{"num_hidden_layers": 15, "hidden_size": 128, "num_attention_heads": 4, "num_key_value_heads": 4, "head_dim": 32, "intermediate_size": 512, "vocab_size": 1024, "hidden_act": "tanh_gelu", "norm": "layernorm", "norm_place": "pre", "norm_eps": 1e-06, "positions": "learned", "qk_norm": false, "attn_scale": 0.177, "bias": "all", "tie_word_embeddings": true, "parallel_block": false, "extras": ["capped logits"], "init": "normal", "init_std_qkv": 0.0271, "init_std_o": 0.00494, "init_std_up": 0.0271, "init_std_down": 0.00494, "optimizer": "muon_variant", "learning_rate": 0.0064, "lr_mult_o": 0.668, "lr_mult_up": 0.667, "lr_mult_down": 2.0, "beta1": 0.95, "lr_head": 0.015, "max_grad_norm": 0.5, "warmup_steps": 200, "schedule": "wsd", "decay_fraction": 1.0, "decay_shape": "linear", "final_lr_fraction": 0.1, "batch_tokens": [16384, 32768, 49152], "max_seq_len": 512, "doc_mask": true, "train_tokens": 130500000, "max_steps": 4269, "dataset": "wikipedia_en"}
Each number is 500 + 40 x the weight over its row's rms, rounded and kept within 0 to 999. Layers, rows and columns count from 0. Numbers have three digits each. The size before them is the row's rms in percent of the matrix's.

# layer 9 MLP up, 512x128, rms 0.0974, rows 117-142, columns 0-127
090:481453529503527497560518519547498499475469518509483566467531548532482485488484470461560519463446462517508488520521529524470530506525480539485599573450537470438530446467504522484561441514450473483489454459545489447446420474420439518454481501580499499439486472589466472502546443523478527571497533541509479537424503418599575562518435546500569502512533481502481493476488478494528526562505
115:525506463478476451496450532474459492425534501489516502434524555510521501442511522533557476549513530510451536463466549497522500563491461545448501429516489503513510480413528552541498487495523491516516496529446518481502464629504545437490435449518433499479493436434481530544559476525548473553467415511403431516551476573557507538497525524525454517533551512486489497525574512505406477455532
101:491505428433446489518531533466559559421509488502496532451572529550552454527450511466535454610519401493518477608484505529465542513551561547469501489513502427480506505489476516416502477466437541478549575561462494508515568495484468480429538487491489568511507474506487448534486462531419495481450496533493487511544518480447489547463565505536518573462467499534478509527521456543483482506506
096:502520434534534471476495499503483512431474515487582486551504553553436482577435527503536511620594512478543464522492475539495472438449464493475441517488523479466477493464535482490499470473465467553558503510474505502494478535488440505485509533502552476485579460499499536497475416525540558550583495474464454471500489381541510551508466605519499523458470453450483491525429533536457512484542
110:445503564565468548498482454454547486522556482551526449479460497494495496503431541520434521506521492514465481514456445506499427523412480536440496482422433479481463558515530507474538477457562523519444451476523493562458515446483549457544555471551478562492554475478536470529467545568482485535592414532588528530499479443596521463536475510499498479520527516487514553506508545485478462547452
100:494423487533540569476516531462514452480459524562479527466599501495515515445469549453442504426535491533468490525527504437478480526521537529573507473456520458450416603503451497435515498517458539507459456592510486511523486523536556489533478576492474488432466470501473512461486531455471437480485500522492441595500515522526563487554480534479517477510518501597437526523539546491433511548523
094:483492527489446511485487524371561461513510419489477480555556490515495505537505486483537453494508532408509514539459467445532486535463492569554506554504480522485528550503523435462514497523495532522495589454443510465496479486525494412559491537460533587570469498472478526493432482501510498552527501487522526512520498441449507548502497397545493557449543455464472542448555461508502585574536
091:396470477517444527524491452457507573494542526494488510529515551586489540508505476482457464467503452378488539498520570583498469459467511523494486581493502500574513480466500420561443500463443532509460509547429427472479579493512509540499559542530468503502476527457504490525525620558505524502505443485513526482510481466515559511436458488492527527473468467476541500582513440495519486463492
111:488507505516518484482438578484521506496520466530544541450431540424484423510485516489512443527488543540509522538477517462509458508508448498480553494470504481531531487489577502494461431516540546435599560455543500461529505432489472413452467486549502464497475498460526505470541559582516442448524444484468545536529529464514460459483592559463562514505487492540517626447516456465487506544515
085:491510453521562547528472576500508478504584457408491486483488478464481529494507550516457570461537462529548482473521513500514474475465568503428509507504479497464463471482511589529513503487522466538474474557542529527480482512421418486561400518550509435433460536479449389508534557500476542515535453486546516502464541480551555553453553473521547458509537507469434520460475523476507509538424
109:509506604548553584480505451521487465504495498410443490491506583433521460483520496443493524467576520481487490550493549562505514536541475487495503508581490452484461442432463467525489494438426515470480476470556497460605470527432521501548550498498528472527513479471493525480550511523524478548536511568486479535510542480476456399539456492443502538511550522483520523512477389508486530440483
106:468512568480481473544484551479557467466518446512514571480518540538511582473459467500425461526545502558546492494521493504454521524505506481520522519491503521525458546470475519489517459493442483521493475555493517513506515502479508407470545479495501444513437443550444507468539508428461475587503534484419450529535510563555508423461574478464456485625527486597446509472594488478458513489450
115:520435483492486454451525497528458483505435498477519559478524514539559518493458498576468464535542389490470471518495519518503437483456636534513438489545504431474543491449524493480483501590474447511432486462519389516470453516531510523521501500510500617485566491458511518526540454453531524494514546513492543452519531511455563477479493475479552548524501514544559482470508568539462557508500
091:515547481508524539438505493454388514429467518455531494460506570515533497559538452519429482496449530496500562510525500517433518492464480529509513530520488494455543490429481517501435566527440554490470492570454491452499523374477501522561476470469485490555499539508571496443517510521528524446491475524499427565487534472515524452505535512430486434571610510508501530485513564456532453518497
092:570525471429545478432507556531578553522488531455497441520504544442513451563463540511530496503498528421468516479530525474543412521479468535500534509465506484396535505539548469456489481512531491494486451435536439440504500471530494482516499404520436575473475540499490605551412499452460499509539428533514488528453457537474517509505522505513502557478542462553494564506526474531518467563502
089:489508488475457545457461601537514492507508528411502512503571494432477473545454541496465500505537530534444511518388493481477478545502491474539478453506529463494471485561509531492494541576459503535484524466512581421506501521538573523478424465478505457415494503507479555460541539488557512480521461468480566560485484505476556493451415534468501504473475541493522462552540465450621452480474
103:509547544446508427490446513444517504547462564443502499452570577480480514516592471449549522479507490537547479529499497458457522503476501536480476540432471497565499552476519459523458462482504458535510467614430466552453501529544554566491456508462501482509480544393465504431474557562445479531534519450481470503563463479524543495521559419511510529478557568468490504488468464495494532486520
112:509505512496537514515514445508494523534585489492498518489481532540449548428524458455494485517497464534463532567521495550513487596539498536460487511465511415463435448544562495496521446448449445461425497524569520530519543523615449441475502476538456516519535449516471477459477550516508434553453534495500462555491511513507497546543501520445488537495457560443462442553570419502527495441554
110:505516479511522540496477476527467480547481544570484484486475480559491512488458476455503550523629451435487468515509477551482466493470488442461451503507524464459495486552431513504544486524451501484472529588462402442558519548577541477417504474531575503496500471469442512513486485510439584518598468564478546466569499444516505454526530484495520498462508446525533523462503457591450516519516
103:523425517466487417459511492396522437489552459507499553424485504502539590447448528460474504507487521595474537496522509480490494568487447509434551483394521536543528523435545459598508503564500498488532556476472518467473492514542470542498505510470496504575496492491466493470480495498488521510491538524518508496501495501483491520470639439516490472533461518480510576551504523529437540517426
111:467507461451575503528511498460499484524552523519500521559434560464466488542516394461494507461470495479482455516567481558454470460483542474496499475535526453440541531514458540560526509483482471521454482487583470556438564559473488510511493525491503535473549553518523542461595513563548570470518560447472454524423549489514502408432498474465543530519515446488518452439432504516520469545541
096:478495509550519522515489480445443548438545491450502448484487483571451491532462576530541584525468508517493480456536489466503438544528463491475527549504532548462495567533482508491470469482496495531499500430537503443499506443474468418628467441544525558464542458476475559459581478510450524491450460486453525472517472532479562508598508562477446519502554424495558505526564524484488487518459
093:482514531472557538506546531475484519533534483474480534422517520491479555476522529593504448547435434514438538577512580469476486518460597410442445512550455593492546472459445428459539475549538517471517510496574480485493519504477471529555436533535511567536442481556548497487510472458499560442511513480515499503509463548495523437489515554490488502521451515443472456481535461506461528517442
101:459537542488471481494488498517488518503525505493494578478547503495470526490497488537534459436528494528480468473466485536445498597517485491578539552541536511541510472490571512445550526495458580518479447499489556448493472430554444511487422524569445497448491527437435519427498538492493562545591481425451532527444451492503510467400473541541520570543568503512532522442496472477443482530492
092:497479532457402479554576585461476464533525490485555490533432501495522505427522541484427514550505507503473547486546487511487543447513438530534524487550532548452573512433489460511513572528391525482519486501554528465481534440510504471425484417533471549376514495509464486474433495520514497505466492594474504531518535452542487452477542487537545496532499467505470452525525474490557499533498
105:522515493448453439568460485501464537494444511495505572413544488427505535534526453491505492544523461469516488544576494460442494496436492510495543469541536544503547463415516467499485464501467506573501526463538548457427495567524566517505459499504541449571500523533485556533503438484509498513499499459543517526569541418540536546476502490375550461481492487484530437527507519457438559538455
# layer 9 MLP down (transposed), 512x128, rms 0.0662, rows 117-141, columns 0-127
106:547525387546533435541494559461532592503527480474469427480525487475473556495486501535439482422539438459496542532506503522537502462520463497467463468543539501482500504520521530543504523445537505551517421486483571533555546489504470532465496440467531525564539486462588499389471506516377472431515532484526561448536489528496490483510521458482470461519549475515510442524498499503544489460550
111:568450623483518488495555480536505518511490485497451491604535426503460495406462473570416519474592471552506536461482536525456455485541525535532455530459431511509479489536488513552499500558520438478520466461521469523369505475478479489463431501475513492501511491498521433458509523550492517542502544466551516480509475486448459511474509494520485498506504460515537495482498537587608473505523
109:516569543523486524531507509468500502509507502561517483523469469444500493524514492480545481465440452460539541510553526437501395520444486466482526550447478573515515486455509499572418500457547541526492437456464480456481516476583527565613467480498483443450574495563421475505526499522515491470574448491485523448541410487537475494500437465442483531513498468540579489501553508527493501511566
105:435592604488472477465434541468521528532558467511507458539453502506511464582536507492498528467474513478463472556461457437533394546490522475516483516493447513494486489481448525484562507484533543488452458535508509474502497564429555455476501541469468535476444429540505524528506498547546498475513514485534555453538546530488545449525589403434461499513480500438585476465541532478503459467530
104:498585531517489462433424532530471589525414478533518492471526509485529515527450498502466520400490532558573472509523497551566516533520561504478495479521577489543493507509516477482555439472419542465496561440460504469555516490475484501464525455397409492498491541509517471494496503546525408431455493513460477522475550565438595487507534461467541548502506474462492504460502492479504529502522
102:503509566524539522532542493486532513442479500444472509495465479471497470437514525462553450485507424498478501531491420510508520571503460521528525527499457545535522473448480495535444522492483496502479534411469493453588456537474567540446509490574534472504504451506434497564582459481573564461508421535461465438530442452539448517548485559539574548535506425559478490513475458527475495525566
103:492532543410482478550501440475496508442538492542491473492450483454421470475461506470559489476455537541521563504460494556546541537515495560475453555436462499549428576521534478472501505487599452509486454470439471474456502518514469519484521453573480481418502510549485491516495482475533636467477531502482456577481489585550497518523462521516488517588519577476481508459465502536485494499490
095:592474521459545473506500475572558492476365508495438499473490510452475479546528536505512553403523531475501458508501585467478466554503491453511440514570522501472467549446507583446520516492512459469558495491522492575533524462510536465523516542542486533512553464487551478530484444464495477540589584524466439533463488477498464496505506468484439486554495601498492477443450503498489461476527
109:468449451503454529533503499378549497448476493492449560480588506513461463511555541518586459480485491455568465452476462536548469540578482563523504460524499640530477443480479493491493545516491522428509489497512470505534534584464525571468532497515536530492505438544479498550544526415480524482520488519564496488493505463505481498465461499496443449508518512460519548480437519499504583456474
083:513436518492568511468550533506600451472407516523501486517484490519435470518527526439451459515500460561458507542503520471388435558475495536537503472468531432545502528467545556505507494553429560489528521478413498480508501463548563486507531504509484435507499479493582464484405478492461523478437548483476496526487520493517444530527489427547540471480434554455510525484524558532464531515570
101:546446474503480463557522469479516476454490448598525432517539467491491485556549543491523500560503489485562548470524590522583521505521431498404526467517529553524465474554500506496528467456533436556520527465499520516493468502486525496482497515493550543500495503460422446501554518511448501466591454409472405534410470501491513506448470535462498505560423448500495519451540503538554488524504
104:516488429489494569536540482495484532514383499460480492494599542423465488463492513528557497504533424424499444525503458466496499475404556533492510529477441500460513472456500502495429482563559532444511484491478586473569465475451474522480525512510525468529442529452448489554493524513550550493467528593513458525486475526513562556524549506519492443534554518501491472511514513585435550494514
119:534536505457535472480517510520518443523459404541509508477488534497560512520505456483550524483494509480411451546471451472592489545451476470430505467593499485449513529500500494487571521466507501432499483500493515505588481480551421531543465471552517474503543539430524461523489503529501497494567518473460515423464526515556545482503505359502482504522451467520497584511514534606478537459509
101:448465544574505500526451485534513494453534480483517557375471484394510520448479554531518499446568536491470496525454484545566486511529508391478524473476498539491550451505488501515523428552547447469567536530533493514532530556559478484489500427457538502456484539526433457472524517518473495480474506449500505506501542561516508533554505500543479529431515463464539399498499497576421480499534
097:526449476430504492446507528526518495439523518508508491485511457569508607483464447473507474463524464489507523563492534554379552544524474591607453509531487571524427435455466484556526491518537463428491531512536535534459501535519502455466546498506563555465503565501459529436509537492468499518521493468552521518507495473520472440495529472501476473438481526426435458489551525503500561489444
089:506529506518523457458507484457453420505532513476487450444512428464527467592468399482496517467413528491533425486439465505481477471521513536475511541581540536544554532481502487496549548482540500563475504566484519574529518484501428522556503546543529539453501543503519538507522465517379520575537471535517458504527535487445542513564474489484445470474479491497479489434491505504454531412558
113:517455422562555468501503461495492504465558512485515467510507512533447538532531447559474498439523489493484562477457473442510538488487446445525554489553552457551514513499532453564576464473490545422544524518534506491465530473518503494478508497472538458458514554607569519450465496526456470512493453399500477436487503438504460502506444506487535558574599440497420487463497518499489546525564
110:509500427502505457444482551520493537504446477548482595559500490481578522531553500497503484444487517537487480451493503521519549525446495553491519519505527508463517530460500489505593485446496531506545497582543483525459576473435511549494492524463450503544543462482541577544434486532504530563495469513565483454403411557465432430446472462466464496502464455516461453442575539464513526494488
101:467516485546558459510458540491463526563467540573480452527467454555452521488480494502515437473473464497540536492504443534534436514463480507478469499491402465552538418476507526481460494496587539547534446541436409482502486441450492549471495449541546548513559538555529469481505497523560529589576470450471584565500479477487519460496484543450440558538543507511512507552519530461478510486484
106:540437418494486503529472526502502587533519560476477474541499441378540499506465512495514514484480486428451542534505499530494594500526529529502452502575498410539428506592545476512500456388511437549484527550506473473543469454467534473483517475500536459515557458570486546491487523492461483523568441489524447460552494523513480548480501538458483568566470488529499512484474447521512524459515
098:419431455475505523551447499509484493479509479528459532527464466457522511428539620505421487512478489537497509519483462542472534470571503537511510500492469412515486515493515476524558522488583455520532525508454549579470432553468511537538488471456495482528531443483533431568518531477527549540562480459489512556476512517528475458519471453442433471495473524578435407548507486537527471571474
091:524446489531481537549500453528570514486513520508556501504596478483456498425473470439468459434478526562540531496493432526531489510506478526503490504460547435511534436476425534518520518536519489499569518546543476459468532451474519464367544462509526469483485507580607515548455509502525500456477473458553501521491446562500463440481525541532468563514471481465508565509472483423467473571523
101:478564531527500527507445500551475438550529539516475498497460507417496526442565515492468501537428521526409550468491494560497491462450414608495537446485495466491536516470555499456513520514485422492526490485510544433533587483533490420462601480493516556518558556574430524523537515466501513539507482521528511496495447431435487488477508497479450512458503479581539477532473487461518509553489
101:531527446524510503539488468498536641445589490488431549469408474527478500476530524580454478476475496448418486564459417505487519525483548502573520540504439532436530421502484504529529554484510534503482499503516487510505530394545530435502532541542532430528519509507479553520446522472499476566475439513464511446512485543480479509494496575486470484503468438527469497485512490518543430517512
098:505556527547519519460415440526503513440450520508437546512528502516515456564482571471506455449460460538479546488504511533461478507472528466437490444496474476491389497550504542483497456500619509514519493480442495591494497531537550521554514487504453476544533547516512501524520442534528510484469573534462458466454489520482524482524434564547444515557439558496477443450528480523494534428586